Weights of a small transformer language model.
Size: width 160, 2 heads of 64, MLP 576 GELU, vocabulary 16384, 9.62M parameters.
Architecture: learned positions, biases, untied embeddings.
Each number is 50 + 15 x the weight over its row's rms, rounded and kept within 0 to 99. Layers, rows and columns count from 0. The size before them is the row's rms in percent of the matrix's.

# layer 13 MLP down (transposed), 576x160, rms 0.0303, rows 433-454, columns 0-159
089:73 54 37 34 51 60 34 17 52 47 46 30 53 51 62 67 53 42 21 76 44 50 41 40 36 70 53 77 57 44 62 43 54 43 51 36 54 49 41 34 58 75 50 60 48 58 46 47 53 42 51 46 68 39 59 66 05 57 52 63 22 69 39 54 28 74 66 31 46 83 23 27 43 50 77 47 74 49 56 60 32 72 53 75 54 69 72 47 55 67 45 41 47 52 48 39 34 65 45 60 25 28 52 38 65 27 26 64 43 62 59 67 63 55 80 54 42 56 50 49 43 47 64 75 24 29 59 36 70 53 34 31 43 42 34 86 55 68 49 53 60 58 35 47 46 59 27 34 46 40 35 61 41 67 70 82 51 40 23 52
105:43 58 67 43 63 81 55 39 75 47 38 38 99 63 56 66 39 50 72 48 64 27 71 49 45 61 67 46 58 61 66 43 23 41 77 52 52 48 28 47 33 24 55 46 57 39 58 48 63 78 59 47 70 31 66 72 47 44 57 35 50 37 61 54 33 54 61 55 36 37 40 60 47 45 72 20 52 21 67 37 60 41 37 55 22 67 48 41 54 42 37 40 57 56 42 24 76 55 58 74 55 43 37 36 48 55 36 22 45 68 50 42 34 53 63 53 49 49 35 57 73 40 49 66 62 67 18 47 71 58 44 78 48 16 28 66 50 68 33 48 59 37 65 37 49 64 23 50 58 53 35 37 39 53 50 51 76 42 41 20
089:53 54 40 38 44 70 54 65 68 55 62 40 64 21 66 68 55 42 36 55 50 58 37 78 58 51 59 64 52 60 63 46 40 45 47 54 64 47 43 65 65 42 76 52 54 24 52 67 55 49 52 61 30 52 41 43 58 48 67 48 56 52 58 46 34 57 47 42 31 38 36 36 36 64 96 48 64 18 52 44 46 47 39 76 42 43 42 42 42 49 60 38 32 65 35 27 37 49 61 42 73 48 45 53 64 45 66 29 57 53 48 80 55 41 11 45 82 72 51 47 39 21 62 43 51 54 09 08 38 40 61 54 64 51 42 50 72 48 70 64 13 44 55 18 50 40 36 62 25 51 52 20 51 64 61 66 59 89 67 37
106:46 52 75 69 68 25 38 64 74 52 57 56 62 49 54 42 40 40 32 53 54 37 52 45 65 61 66 36 56 53 62 70 30 40 54 48 62 51 39 31 65 49 47 41 49 45 54 50 65 48 51 32 57 47 44 71 75 36 70 51 41 68 30 32 43 41 70 33 44 25 59 16 41 61 40 73 50 49 71 43 50 89 39 28 69 64 39 70 39 45 41 51 88 47 38 50 57 69 33 09 46 27 61 55 51 81 54 34 39 28 41 39 37 54 54 60 37 45 46 50 39 10 45 71 51 35 26 28 37 45 58 59 47 61 31 57 29 65 91 62 57 33 45 50 56 45 42 88 60 29 64 67 34 74 55 41 39 42 62 47
105:50 76 24 49 69 72 44 42 55 38 64 48 25 50 57 46 57 57 49 56 62 67 56 48 52 38 51 52 23 67 41 48 67 75 29 28 52 70 62 54 59 30 47 62 24 71 36 42 54 28 76 58 41 49 19 75 46 61 40 66 37 75 59 58 59 42 79 41 81 63 51 60 39 63 61 50 59 56 63 43 81 23 37 43 29 27 64 55 47 27 51 39 71 50 39 39 76 41 47 45 65 22 50 69 57 45 56 53 78 55 55 21 40 45 57 49 53 44 83 32 37 35 59 58 25 61 32 38 59 50 53 50 54 64 58 42 46 21 43 48 50 72 43 57 50 28 38 60 04 69 42 68 48 39 66 53 27 28 27 47
105:42 63 51 48 53 60 36 49 50 64 39 51 37 58 46 34 62 50 51 64 61 52 70 48 69 43 49 42 72 42 36 65 47 32 80 48 66 66 26 25 47 62 36 79 43 33 45 55 42 92 41 43 13 28 40 30 54 27 36 68 30 77 73 51 33 66 53 64 68 50 32 59 66 42 21 48 56 56 40 49 52 67 56 49 54 40 81 27 36 68 33 59 58 63 66 48 54 26 63 51 43 40 45 41 40 36 54 61 63 47 42 77 41 47 31 58 53 35 50 74 57 56 62 50 46 46 24 44 59 52 63 21 57 33 53 30 47 39 24 41 46 63 53 77 13 39 43 46 76 38 55 33 75 46 43 50 49 34 83 89
099:49 53 68 39 51 51 29 28 57 33 35 53 27 46 56 39 29 47 54 60 36 39 56 61 71 79 61 39 49 64 57 38 59 49 67 57 52 46 43 26 57 83 46 79 66 62 40 53 37 47 48 88 50 44 58 66 19 31 40 35 78 72 70 59 31 63 40 64 58 22 37 19 65 79 31 68 50 48 67 35 56 41 45 49 32 61 54 80 33 60 69 44 57 55 43 40 60 66 46 41 32 51 29 32 51 36 39 54 10 40 32 69 52 57 63 57 56 52 54 54 60 76 47 54 43 62 54 38 50 41 50 45 35 63 64 78 52 51 19 41 49 63 22 73 45 60 48 48 14 33 52 35 66 25 42 35 74 66 49 59
095:95 40 63 26 51 63 55 56 52 60 40 44 55 43 39 33 39 44 74 58 57 51 56 54 52 41 67 29 53 45 61 33 60 82 34 17 70 71 34 53 52 44 46 27 29 68 48 45 11 26 55 59 39 48 73 39 64 53 44 37 48 50 51 68 54 67 23 65 52 36 50 54 53 16 50 50 25 49 34 61 62 57 72 53 40 42 42 49 49 39 74 32 56 65 48 46 69 58 77 54 10 48 74 44 63 49 77 54 52 41 68 47 46 18 64 65 50 64 66 46 86 30 77 52 40 58 56 35 65 59 44 42 54 57 57 38 46 59 57 26 51 42 31 22 46 65 51 28 45 32 63 42 40 31 44 77 76 59 42 66
099:38 66 46 57 34 34 39 64 60 57 22 46 62 42 39 52 51 50 65 41 55 53 26 75 51 47 56 37 53 37 67 44 32 58 52 39 58 43 28 51 54 55 60 75 56 65 42 59 88 65 34 45 28 51 48 38 01 51 48 76 39 29 44 55 38 49 69 22 49 66 71 49 41 56 60 48 34 46 44 50 45 15 39 49 67 49 36 58 39 63 44 42 35 66 60 32 28 51 56 74 63 24 45 46 73 68 21 80 54 48 45 27 38 66 45 54 86 61 69 49 50 47 41 63 67 24 39 49 72 64 64 64 50 65 43 50 65 60 22 43 54 65 51 28 45 48 36 49 44 37 55 42 68 74 32 96 30 60 65 69
103:53 50 40 36 52 32 31 18 51 56 53 59 41 40 42 50 55 68 46 47 48 65 62 53 47 35 41 57 33 48 64 37 87 48 52 38 37 68 78 61 35 48 50 82 50 62 45 58 28 23 80 67 57 49 46 77 61 69 42 66 66 78 23 51 52 23 80 61 52 51 46 67 45 29 46 71 31 61 57 33 12 60 45 26 63 66 61 29 41 51 70 29 52 66 61 64 32 24 61 43 44 31 33 52 57 56 55 38 30 16 35 46 54 58 75 62 73 53 46 56 20 54 63 51 44 37 54 36 23 38 52 35 50 41 69 71 25 31 39 37 55 36 26 61 45 53 61 66 53 50 67 61 71 44 69 38 67 49 56 39
095:69 57 56 50 62 56 53 59 56 51 52 71 27 72 50 70 40 42 76 25 71 49 65 51 39 35 32 58 53 27 58 40 68 53 51 19 37 48 49 30 70 33 49 79 58 20 63 49 63 69 51 55 51 60 56 41 58 51 45 67 53 63 67 39 61 33 42 16 58 30 61 55 13 76 42 59 68 57 61 43 52 46 52 67 73 33 36 57 39 41 54 53 90 54 50 35 42 41 16 31 66 50 45 31 43 60 51 38 72 39 29 61 28 38 59 47 66 32 44 60 43 37 55 91 32 49 30 46 30 42 36 52 66 58 59 53 40 33 12 57 56 47 35 39 61 19 45 82 49 37 33 48 51 54 61 64 34 70 36 59
107:53 33 53 34 57 46 28 60 24 16 52 56 73 64 60 55 41 65 58 52 63 39 63 43 25 58 40 13 35 48 52 58 61 36 38 61 46 35 26 42 59 31 59 52 44 19 81 64 64 75 60 67 44 58 31 83 71 54 42 57 56 29 46 31 49 57 49 60 49 39 44 44 44 20 55 37 62 50 45 70 47 39 54 68 35 55 46 56 70 48 34 46 25 57 44 59 34 56 49 06 46 52 55 30 40 49 76 35 28 31 57 59 53 38 64 75 34 43 40 74 49 71 90 28 54 61 57 68 50 34 42 52 81 62 31 55 43 65 42 51 38 57 52 84 50 57 49 59 51 43 58 57 16 67 80 61 52 44 61 53
107:56 51 55 85 63 36 48 54 75 31 41 60 21 13 45 43 60 51 47 67 31 44 58 44 68 42 57 56 53 47 51 51 15 61 43 41 56 44 55 63 57 26 43 74 46 44 52 53 47 48 42 76 40 74 22 76 22 79 46 61 45 28 47 52 43 52 44 46 42 51 52 81 24 62 54 62 50 47 56 32 24 40 54 27 46 46 55 68 30 55 43 41 34 54 67 69 34 58 60 63 23 68 36 55 39 60 42 52 73 51 59 85 71 62 53 67 63 55 27 33 29 34 55 54 71 82 37 34 35 15 22 68 59 41 51 70 30 56 63 57 53 24 51 63 68 38 43 51 61 54 53 59 49 49 70 37 36 76 62 64
086:60 63 37 36 43 17 69 59 52 48 56 52 44 39 75 64 34 33 61 53 41 55 24 49 36 21 51 68 40 50 80 52 81 51 48 47 76 44 46 75 27 48 68 52 34 45 71 41 51 44 33 33 53 26 87 47 30 60 63 67 57 58 57 58 33 40 55 44 48 63 52 48 27 35 60 56 43 23 63 37 45 37 38 60 58 56 38 59 37 37 44 41 31 76 75 74 44 47 60 50 58 28 49 68 39 66 67 43 72 22 50 56 30 26 31 46 44 74 61 53 24 38 55 76 18 63 47 55 62 19 70 25 39 55 38 61 61 59 34 77 56 37 54 41 38 61 46 75 69 38 63 51 48 52 57 71 26 42 72 50
096:43 13 29 57 48 27 32 39 74 52 34 61 86 47 60 61 38 28 50 55 48 47 53 61 41 31 45 59 19 56 54 68 50 59 67 44 37 67 31 40 40 49 30 77 62 30 69 50 46 53 47 55 38 40 43 50 43 62 31 33 44 76 37 57 93 69 43 56 26 16 59 47 72 41 31 15 48 62 56 39 31 62 62 53 55 54 51 41 55 49 39 26 94 69 55 41 63 57 62 73 54 50 56 68 50 49 50 50 68 49 55 46 35 33 51 46 41 44 69 60 39 59 52 35 50 53 39 19 49 48 61 42 61 19 77 49 69 80 50 51 49 70 68 52 37 35 55 31 44 23 68 64 46 66 63 22 49 37 66 43
101:42 33 57 42 50 49 72 42 44 49 53 42 38 38 35 51 34 37 57 80 69 43 48 44 40 63 84 52 55 62 46 15 60 44 46 32 45 32 25 71 26 56 58 24 53 59 65 80 46 47 62 75 41 74 65 45 42 56 58 48 38 45 48 31 44 42 28 60 69 43 38 38 69 63 39 29 37 60 00 67 32 62 60 58 36 43 29 57 61 58 63 55 50 50 44 38 95 63 55 31 69 30 41 50 44 65 44 40 61 73 25 74 38 58 72 67 54 37 37 50 38 67 32 57 55 32 86 24 49 60 34 52 54 27 76 55 71 50 46 45 48 51 52 44 38 57 56 66 34 62 59 37 78 51 56 53 32 44 28 61
093:43 42 39 36 54 40 48 33 49 72 36 70 39 56 32 41 59 62 29 36 49 38 33 59 45 20 68 40 76 72 28 48 31 67 39 82 55 31 55 27 48 51 59 84 78 70 58 28 39 34 41 36 71 45 36 41 70 53 45 41 47 48 37 43 36 55 42 70 41 34 65 68 55 42 67 48 47 43 88 29 23 73 45 53 42 49 51 46 26 51 38 69 60 41 70 21 39 56 63 83 49 70 57 46 55 60 20 68 44 57 49 37 52 41 67 57 72 28 73 58 42 38 65 23 53 53 46 50 57 35 46 50 22 79 37 60 42 32 57 45 45 59 45 49 62 64 56 35 64 72 77 52 37 29 47 57 55 52 81 70
098:21 54 34 28 34 31 39 49 61 44 64 87 24 52 59 55 56 51 62 43 74 36 57 26 53 38 61 61 76 56 61 46 50 51 60 54 62 73 74 24 68 17 42 21 76 27 73 39 42 42 83 61 39 33 72 49 47 52 56 38 71 44 30 53 64 32 57 59 73 72 39 49 47 48 15 59 30 59 30 23 48 45 32 46 47 49 45 53 51 61 74 65 70 68 63 60 24 69 40 48 74 44 38 63 38 29 44 43 52 32 61 52 76 64 48 84 60 18 30 66 49 33 60 51 61 43 59 52 58 42 48 32 43 44 47 42 27 44 52 28 46 58 48 65 37 47 41 74 36 62 69 27 55 58 48 50 51 53 39 56
101:59 76 63 44 52 45 35 61 56 40 33 82 37 53 48 45 49 51 44 49 55 69 58 43 44 59 50 53 51 42 54 79 74 29 62 58 01 33 22 59 59 59 50 60 62 29 73 39 33 52 72 57 25 51 39 68 56 44 51 50 32 64 38 41 44 39 64 41 75 03 44 43 45 17 23 32 57 65 54 58 58 69 47 70 59 71 32 54 78 53 64 42 66 65 32 44 62 53 62 35 43 53 42 97 34 56 51 41 50 50 32 40 74 48 65 39 39 49 33 60 34 72 54 37 62 70 71 28 21 36 48 56 25 48 37 32 46 51 43 30 31 57 25 54 52 67 56 70 60 47 38 46 67 36 52 52 65 41 54 45
104:39 90 43 57 51 58 31 46 72 24 35 36 75 68 41 50 53 60 73 64 52 48 41 38 38 55 56 61 58 50 41 51 71 65 60 53 50 59 60 54 54 52 59 49 53 19 15 22 09 54 63 52 50 55 63 40 31 53 30 49 64 45 43 50 31 50 63 30 53 47 26 58 50 23 40 76 54 66 64 56 55 38 50 58 57 53 47 76 63 58 33 41 78 59 45 72 51 23 79 38 36 58 64 57 62 62 70 66 49 52 35 71 67 40 28 58 24 52 58 47 55 78 42 62 71 39 61 51 58 46 56 75 54 71 17 61 56 23 12 50 47 54 52 32 29 51 35 53 60 54 59 45 27 56 33 49 21 50 49 19
106:61 51 32 14 49 64 21 04 41 30 45 74 31 29 41 44 66 57 82 66 64 44 59 55 61 50 31 03 73 67 40 26 52 28 37 40 21 72 78 58 46 55 61 59 56 44 66 28 54 53 23 32 61 61 57 77 65 68 41 52 52 37 44 56 39 59 69 77 40 49 70 54 51 68 65 27 64 65 78 45 54 63 30 49 50 53 51 50 54 39 39 41 35 58 45 91 27 43 47 31 71 61 48 55 20 56 43 69 64 59 46 46 51 55 47 41 31 26 53 65 42 56 51 74 34 50 43 43 50 52 50 40 44 49 52 57 47 49 41 51 55 52 46 42 54 33 43 58 53 88 67 62 49 72 53 57 34 56 42 60
112:55 23 57 72 31 35 32 80 52 50 32 23 37 33 49 63 27 61 65 58 54 55 57 32 45 55 55 49 61 64 50 59 42 58 21 49 56 74 31 57 40 36 62 67 39 48 51 44 38 33 51 59 30 55 45 82 42 51 52 70 60 34 50 49 60 36 54 85 32 40 25 60 50 80 36 40 36 54 48 71 56 51 43 58 39 48 30 54 53 54 52 36 45 33 54 54 70 38 86 33 49 56 58 29 42 41 34 63 46 74 48 76 31 48 31 48 47 31 48 22 55 36 60 30 47 56 67 68 09 88 53 53 45 90 51 38 50 49 43 61 58 59 60 34 44 46 60 71 96 29 47 51 50 46 69 44 73 37 62 59
# layer 13 MLP up, 576x160, rms 0.0651, rows 434-455, columns 0-159
102:51 49 37 78 56 46 59 24 65 49 37 70 49 40 54 48 64 35 31 68 05 35 47 25 49 43 69 38 47 59 58 52 25 61 53 61 54 70 55 59 65 30 45 45 50 28 46 55 25 45 62 38 66 44 47 22 41 63 73 49 17 70 53 43 34 40 68 62 56 46 57 38 83 39 66 39 45 45 56 42 53 74 52 39 42 41 50 59 69 32 51 85 66 39 63 74 51 51 33 32 27 64 33 76 51 57 35 34 32 33 82 72 61 26 60 59 55 68 38 38 51 33 67 39 59 48 41 54 38 59 62 31 65 33 33 51 47 58 53 51 71 27 51 34 41 48 82 52 46 79 46 42 46 57 68 39 75 14 58 41
092:50 33 76 46 43 53 73 36 60 67 31 56 44 77 61 41 51 35 38 58 70 51 64 39 51 49 63 73 31 17 40 40 74 56 82 69 50 64 34 38 36 76 50 58 36 27 56 53 31 74 43 61 22 48 58 45 35 53 54 70 59 51 22 60 55 34 65 52 48 43 41 63 52 11 31 72 58 15 56 44 51 59 59 42 49 44 63 44 38 26 32 62 64 56 60 64 31 47 49 65 48 49 40 57 62 40 45 71 54 50 36 40 60 51 63 58 37 50 36 49 67 43 55 13 42 53 94 27 48 55 55 44 54 85 53 55 41 32 54 39 84 17 67 39 53 63 62 53 61 82 38 53 64 54 45 68 74 56 61 43
101:60 20 49 32 49 36 16 40 51 69 54 62 57 58 55 17 51 52 52 56 50 25 75 33 79 22 44 28 73 45 58 60 54 55 74 49 45 55 65 39 40 27 44 70 67 49 40 37 40 45 81 56 41 33 39 16 61 56 54 45 37 58 48 31 42 73 45 53 37 40 87 36 28 64 50 32 74 48 48 59 44 72 54 45 37 36 53 50 61 45 41 53 40 72 47 41 57 42 72 33 51 42 49 52 65 57 55 58 10 57 40 40 45 29 57 73 64 31 79 40 62 37 09 51 63 33 45 46 44 71 68 68 17 65 26 44 64 54 62 50 35 55 49 72 49 71 45 48 51 42 67 61 50 69 51 19 49 51 42 68
100:75 69 59 60 56 47 30 53 27 79 04 49 38 47 76 59 54 74 56 37 62 44 30 41 61 63 31 66 65 42 58 79 50 70 66 21 56 62 43 59 37 61 64 32 49 72 50 45 22 57 41 46 72 46 40 37 85 52 45 42 66 79 65 13 60 18 63 51 46 54 66 43 24 17 51 70 58 52 53 69 35 67 59 39 66 44 31 54 50 68 53 61 57 42 43 60 63 41 40 41 37 57 48 40 57 41 73 59 46 55 40 53 36 41 64 50 35 65 71 81 71 42 28 17 56 57 14 27 48 43 53 47 50 52 62 60 41 60 63 36 48 40 66 46 40 38 60 47 50 62 30 46 64 42 49 35 47 70 48 57
098:57 57 42 63 51 33 43 68 19 40 51 59 53 55 23 39 66 61 54 35 66 25 37 48 51 59 57 35 40 34 35 52 29 53 45 69 68 39 59 31 53 57 46 41 45 37 87 46 37 43 72 77 40 34 61 55 45 59 54 57 46 72 17 37 42 31 70 59 36 27 50 74 39 42 33 64 41 41 54 46 64 59 50 45 70 39 37 62 59 56 50 68 73 54 76 01 34 57 57 46 44 52 22 42 72 53 55 55 57 32 53 70 31 37 74 66 66 51 44 60 72 58 67 48 49 75 33 43 07 36 32 43 51 55 57 57 55 71 70 54 66 76 29 48 33 49 45 39 62 60 51 46 88 36 58 40 19 40 66 60
093:60 25 41 58 29 35 52 61 43 34 60 51 33 49 45 24 40 48 60 50 26 44 74 57 64 73 41 19 52 77 45 48 41 68 48 50 37 30 56 39 25 50 46 60 46 52 34 58 74 56 40 65 45 29 86 29 59 42 54 52 64 88 59 52 60 39 55 61 53 51 59 52 71 48 37 56 58 47 53 58 68 65 54 48 38 19 31 72 56 35 86 41 22 50 53 67 73 76 48 42 53 50 64 46 68 67 30 28 50 38 36 65 47 45 59 61 56 70 48 50 46 50 55 37 45 56 38 51 40 55 67 34 39 59 27 67 43 71 57 41 76 34 39 90 52 65 24 64 35 78 35 59 24 35 26 51 70 18 66 43
098:91 50 49 57 47 46 49 38 48 59 43 68 28 54 62 56 55 57 91 30 52 43 54 32 56 44 52 53 43 59 28 44 26 50 55 12 39 64 33 53 40 43 72 65 56 58 38 24 51 61 48 72 54 45 75 41 57 34 43 55 49 48 34 29 69 53 65 67 75 20 71 45 46 19 49 61 28 56 67 42 57 43 64 40 44 41 64 46 74 44 50 36 65 50 44 30 23 98 35 29 40 64 51 60 52 55 45 61 45 55 73 76 55 21 57 44 27 63 58 25 47 40 47 63 42 60 69 54 50 44 55 35 65 49 56 48 79 44 61 20 93 59 39 57 45 43 64 57 40 46 32 46 36 40 40 56 70 70 72 50
111:42 45 46 39 63 58 43 63 24 44 65 46 29 36 47 28 45 63 48 49 69 50 12 46 55 74 52 71 41 73 47 54 20 63 42 66 41 07 50 78 52 38 51 42 67 60 48 54 62 21 60 67 83 43 62 63 38 46 75 55 76 41 50 43 60 44 51 27 22 42 45 51 37 49 35 34 42 50 55 46 50 40 42 51 40 40 43 57 41 78 50 63 42 78 35 26 39 71 34 49 60 42 49 51 67 42 55 71 44 21 46 63 74 47 31 37 85 50 50 48 10 61 66 68 50 44 85 58 45 42 64 64 53 12 53 73 76 46 53 61 56 61 73 37 57 33 59 59 55 70 48 38 65 42 54 50 53 26 48 46
103:64 53 29 44 43 48 31 47 66 62 54 47 51 44 36 55 66 53 74 59 29 56 39 38 69 24 33 49 35 53 55 65 63 32 59 42 55 22 93 43 46 35 56 52 56 69 60 68 74 53 51 74 22 62 35 42 59 58 50 38 49 64 40 68 52 65 38 44 06 68 60 42 47 15 53 63 45 70 56 35 64 44 48 39 62 17 29 38 44 49 62 71 47 27 29 34 97 64 37 45 61 46 76 34 57 58 45 42 73 46 46 65 26 59 46 48 68 43 49 81 54 50 45 72 51 59 48 50 53 44 49 28 55 32 51 42 47 57 52 55 31 68 53 61 42 48 49 57 76 64 22 55 27 44 72 60 74 15 61 41
093:53 37 50 20 51 67 73 54 26 65 23 40 41 60 55 55 55 55 58 29 47 57 37 38 72 48 55 51 74 54 44 72 53 47 50 54 36 57 49 42 37 39 53 61 51 32 49 50 44 33 39 31 23 31 58 69 21 76 27 82 37 61 54 36 54 50 72 47 49 43 68 33 76 35 29 68 46 24 42 45 31 32 71 36 74 31 54 68 43 65 56 73 39 49 55 43 41 75 40 73 51 13 83 41 53 45 31 62 51 38 40 61 46 71 43 69 57 58 49 51 51 48 25 67 71 71 70 46 55 18 40 31 66 73 65 46 46 28 50 35 87 42 48 27 37 41 59 74 75 54 52 52 58 37 53 58 36 41 48 42
101:41 80 34 52 27 38 23 48 45 50 50 57 29 33 57 31 30 48 78 36 40 49 43 30 58 60 45 51 21 41 46 12 54 54 44 53 60 54 58 64 63 66 59 42 44 54 44 55 48 43 61 14 51 36 45 25 40 47 71 25 61 23 81 48 53 39 48 47 43 67 92 42 78 56 32 49 52 34 37 57 64 15 50 70 42 42 68 59 47 46 42 41 72 21 67 56 50 75 33 30 42 34 61 58 56 74 59 60 48 43 33 44 43 63 38 64 43 52 38 39 57 77 39 75 58 61 75 15 55 40 51 56 57 64 61 52 64 47 64 39 40 74 64 42 44 67 66 25 28 49 51 56 43 63 52 39 80 49 42 76
105:41 35 26 56 62 56 44 48 53 84 60 67 43 31 46 78 58 60 50 30 51 75 35 37 43 39 54 51 42 59 37 48 60 15 57 72 70 42 53 50 41 51 46 36 64 65 71 33 58 42 15 48 32 40 58 47 39 43 35 59 58 40 96 37 47 26 62 50 52 44 58 44 25 66 23 72 50 68 54 43 24 39 35 25 26 59 38 60 62 46 39 60 57 51 75 61 51 45 44 68 49 65 66 51 36 81 75 42 48 43 64 53 56 59 28 65 56 49 80 72 45 46 21 33 53 62 47 59 41 08 54 47 56 39 37 57 46 53 46 25 73 71 64 45 58 25 44 68 37 54 13 36 45 56 53 53 62 40 37 72
091:64 27 42 63 40 54 58 43 68 22 53 45 71 73 29 40 59 44 40 37 52 65 72 40 65 60 49 70 65 38 32 49 54 70 75 56 49 34 54 37 43 46 57 59 52 69 35 53 40 45 41 69 24 54 60 42 48 54 48 42 43 74 26 83 41 72 60 48 19 43 52 55 26 56 48 59 53 59 41 28 56 31 63 53 61 17 43 49 38 49 48 64 31 58 53 67 53 11 57 46 35 67 66 31 58 61 89 42 78 55 55 40 26 46 30 63 50 35 45 73 77 71 32 45 55 28 62 30 45 48 44 39 40 63 28 31 30 64 48 50 33 44 46 61 73 37 54 62 52 82 52 61 69 53 42 27 76 46 13 40
099:58 52 70 28 38 42 45 81 31 57 46 59 91 75 40 47 43 49 58 41 45 21 31 68 48 37 53 45 35 41 57 40 56 58 39 47 65 42 46 41 61 40 53 51 55 41 46 56 22 30 34 63 41 24 63 51 64 52 64 49 58 68 32 67 50 29 61 45 57 57 46 33 25 54 73 77 25 61 50 40 24 37 59 68 45 43 31 25 52 52 51 65 77 43 70 52 57 39 75 63 43 61 62 28 63 39 60 58 81 56 49 55 58 39 50 60 55 49 33 79 30 29 52 19 64 15 67 38 56 21 68 42 42 69 30 39 48 57 69 20 45 29 36 67 39 62 28 37 46 73 60 41 26 36 55 36 62 36 51 69
099:67 37 39 78 63 37 63 55 72 50 27 33 61 60 36 49 56 74 54 43 54 40 34 61 45 58 45 77 61 61 40 65 51 22 69 53 61 39 44 48 10 66 24 80 49 34 45 34 58 55 63 60 33 33 49 59 37 36 46 73 37 58 53 51 50 62 41 43 53 64 53 80 38 51 44 40 60 54 49 57 32 73 42 32 27 54 55 37 38 43 59 42 95 54 49 54 33 91 49 50 60 73 70 38 61 66 59 77 54 65 53 31 69 51 73 49 42 31 88 51 65 55 57 40 57 46 49 39 12 39 47 48 61 72 24 39 43 58 44 47 45 49 30 11 47 62 51 42 36 73 66 52 48 39 43 54 47 39 28 28
095:40 35 32 40 49 31 45 53 59 55 51 48 64 41 73 47 47 49 79 43 33 13 48 55 41 47 38 26 64 59 04 51 27 48 46 50 34 59 32 50 41 45 64 38 78 62 55 52 63 53 49 41 38 61 65 52 58 48 35 41 43 45 57 51 24 36 45 53 45 75 45 59 42 47 66 97 60 34 07 39 47 46 58 62 55 56 37 61 55 28 32 46 43 48 59 44 44 47 39 51 66 41 40 47 55 80 60 71 52 46 65 45 70 33 24 63 41 55 68 52 70 31 43 25 60 49 25 72 33 23 41 25 56 80 58 65 34 95 25 70 48 60 48 53 65 57 41 39 61 35 47 55 49 62 73 45 21 64 35 55
093:76 46 48 41 45 34 70 37 66 28 65 23 47 61 59 12 69 43 43 47 43 54 45 46 64 56 52 39 43 50 36 70 58 17 55 49 31 65 40 44 67 54 67 53 30 74 70 50 58 43 70 54 33 60 52 47 73 45 54 41 77 47 70 69 25 44 50 22 47 45 63 29 49 46 40 59 30 44 31 47 49 55 59 46 37 51 64 48 64 52 22 71 53 51 77 70 35 63 57 74 44 70 38 52 44 46 78 49 37 74 62 54 59 96 35 49 68 68 42 39 49 70 37 62 61 45 34 28 61 49 53 33 56 39 04 41 61 51 24 44 59 69 40 50 46 48 42 34 77 58 37 67 34 74 55 75 45 52 19 51
102:55 82 58 57 48 37 45 83 59 67 51 52 34 51 24 35 23 54 63 33 37 69 70 47 53 59 42 42 30 75 69 65 36 27 71 34 27 45 47 34 43 48 70 58 65 72 70 49 40 59 56 62 42 41 23 68 59 52 39 79 55 51 46 21 56 58 58 52 49 28 75 34 66 68 46 48 27 57 45 50 68 29 56 64 49 41 57 35 44 26 19 71 62 48 44 49 29 57 75 47 59 66 37 49 45 52 61 37 58 42 32 38 64 47 01 32 32 77 35 49 31 35 39 47 63 44 63 42 48 58 55 28 85 61 60 45 47 36 49 72 41 46 71 45 53 72 70 39 33 50 77 44 35 47 49 42 63 31 49 37
096:53 24 42 66 55 43 21 38 58 55 54 52 47 26 43 55 43 42 36 35 37 58 24 29 41 60 46 28 41 32 35 72 24 48 25 51 49 79 72 45 65 69 65 60 52 85 82 29 32 33 58 57 58 82 45 53 65 25 31 65 51 49 57 54 54 45 81 59 35 45 54 53 60 35 23 72 69 41 46 53 50 44 48 40 56 43 56 79 50 47 56 59 45 54 54 34 73 88 35 51 87 52 40 43 60 47 29 51 31 56 65 43 42 66 41 40 31 48 48 47 47 38 80 35 41 49 75 46 08 41 38 37 41 80 49 49 55 45 49 54 48 57 43 54 42 87 40 36 74 54 48 39 61 55 75 43 46 57 68 61
104:43 63 48 33 36 41 57 60 54 33 64 50 21 46 36 41 69 49 46 35 54 26 57 43 44 35 68 27 57 54 61 44 34 42 32 39 58 55 59 55 63 51 63 48 55 52 62 53 30 47 31 72 65 40 39 48 51 46 48 65 33 67 74 47 53 77 27 76 46 39 49 32 38 57 36 67 57 28 72 53 58 53 61 65 35 68 44 31 82 40 59 54 76 48 57 37 33 65 59 22 75 37 50 27 21 33 54 90 45 35 89 57 54 46 40 35 57 45 39 65 07 21 72 77 67 50 63 77 65 39 53 44 72 56 72 63 45 49 64 24 48 35 43 65 69 33 49 52 53 51 33 51 40 61 35 64 34 71 63 46
102:56 70 61 29 46 38 56 47 53 46 74 46 31 47 70 41 56 63 54 31 56 49 44 39 46 46 36 55 61 59 72 55 69 50 96 34 46 54 54 23 44 53 60 37 63 48 49 54 68 61 48 45 76 72 73 36 45 36 46 34 60 46 45 53 62 65 54 41 45 32 47 56 35 31 29 64 50 57 70 59 58 41 51 51 29 32 53 25 27 40 29 83 74 67 45 45 06 58 31 48 49 66 42 48 70 53 73 00 60 15 62 53 59 30 49 55 43 51 49 70 60 68 27 61 54 53 42 48 59 47 54 52 31 28 46 60 61 62 44 63 41 66 44 57 52 43 25 36 07 54 49 55 61 74 44 52 34 63 27 79
103:58 38 76 54 53 49 40 52 21 59 60 78 37 66 27 61 66 39 61 51 47 69 68 46 42 49 43 61 72 60 53 70 85 42 82 62 61 61 45 24 32 66 77 52 47 43 51 51 39 39 42 55 07 34 41 32 14 42 40 55 55 33 38 35 62 72 11 39 69 62 77 62 41 69 22 60 64 44 52 27 33 50 76 53 54 43 45 41 79 51 61 65 56 52 40 65 51 66 40 44 64 53 39 39 60 59 66 28 56 34 34 28 35 46 21 69 47 45 60 55 46 48 40 47 46 36 51 77 46 57 55 46 51 73 36 29 79 40 55 36 32 45 54 35 43 65 36 57 40 52 65 56 55 44 51 53 39 27 87 62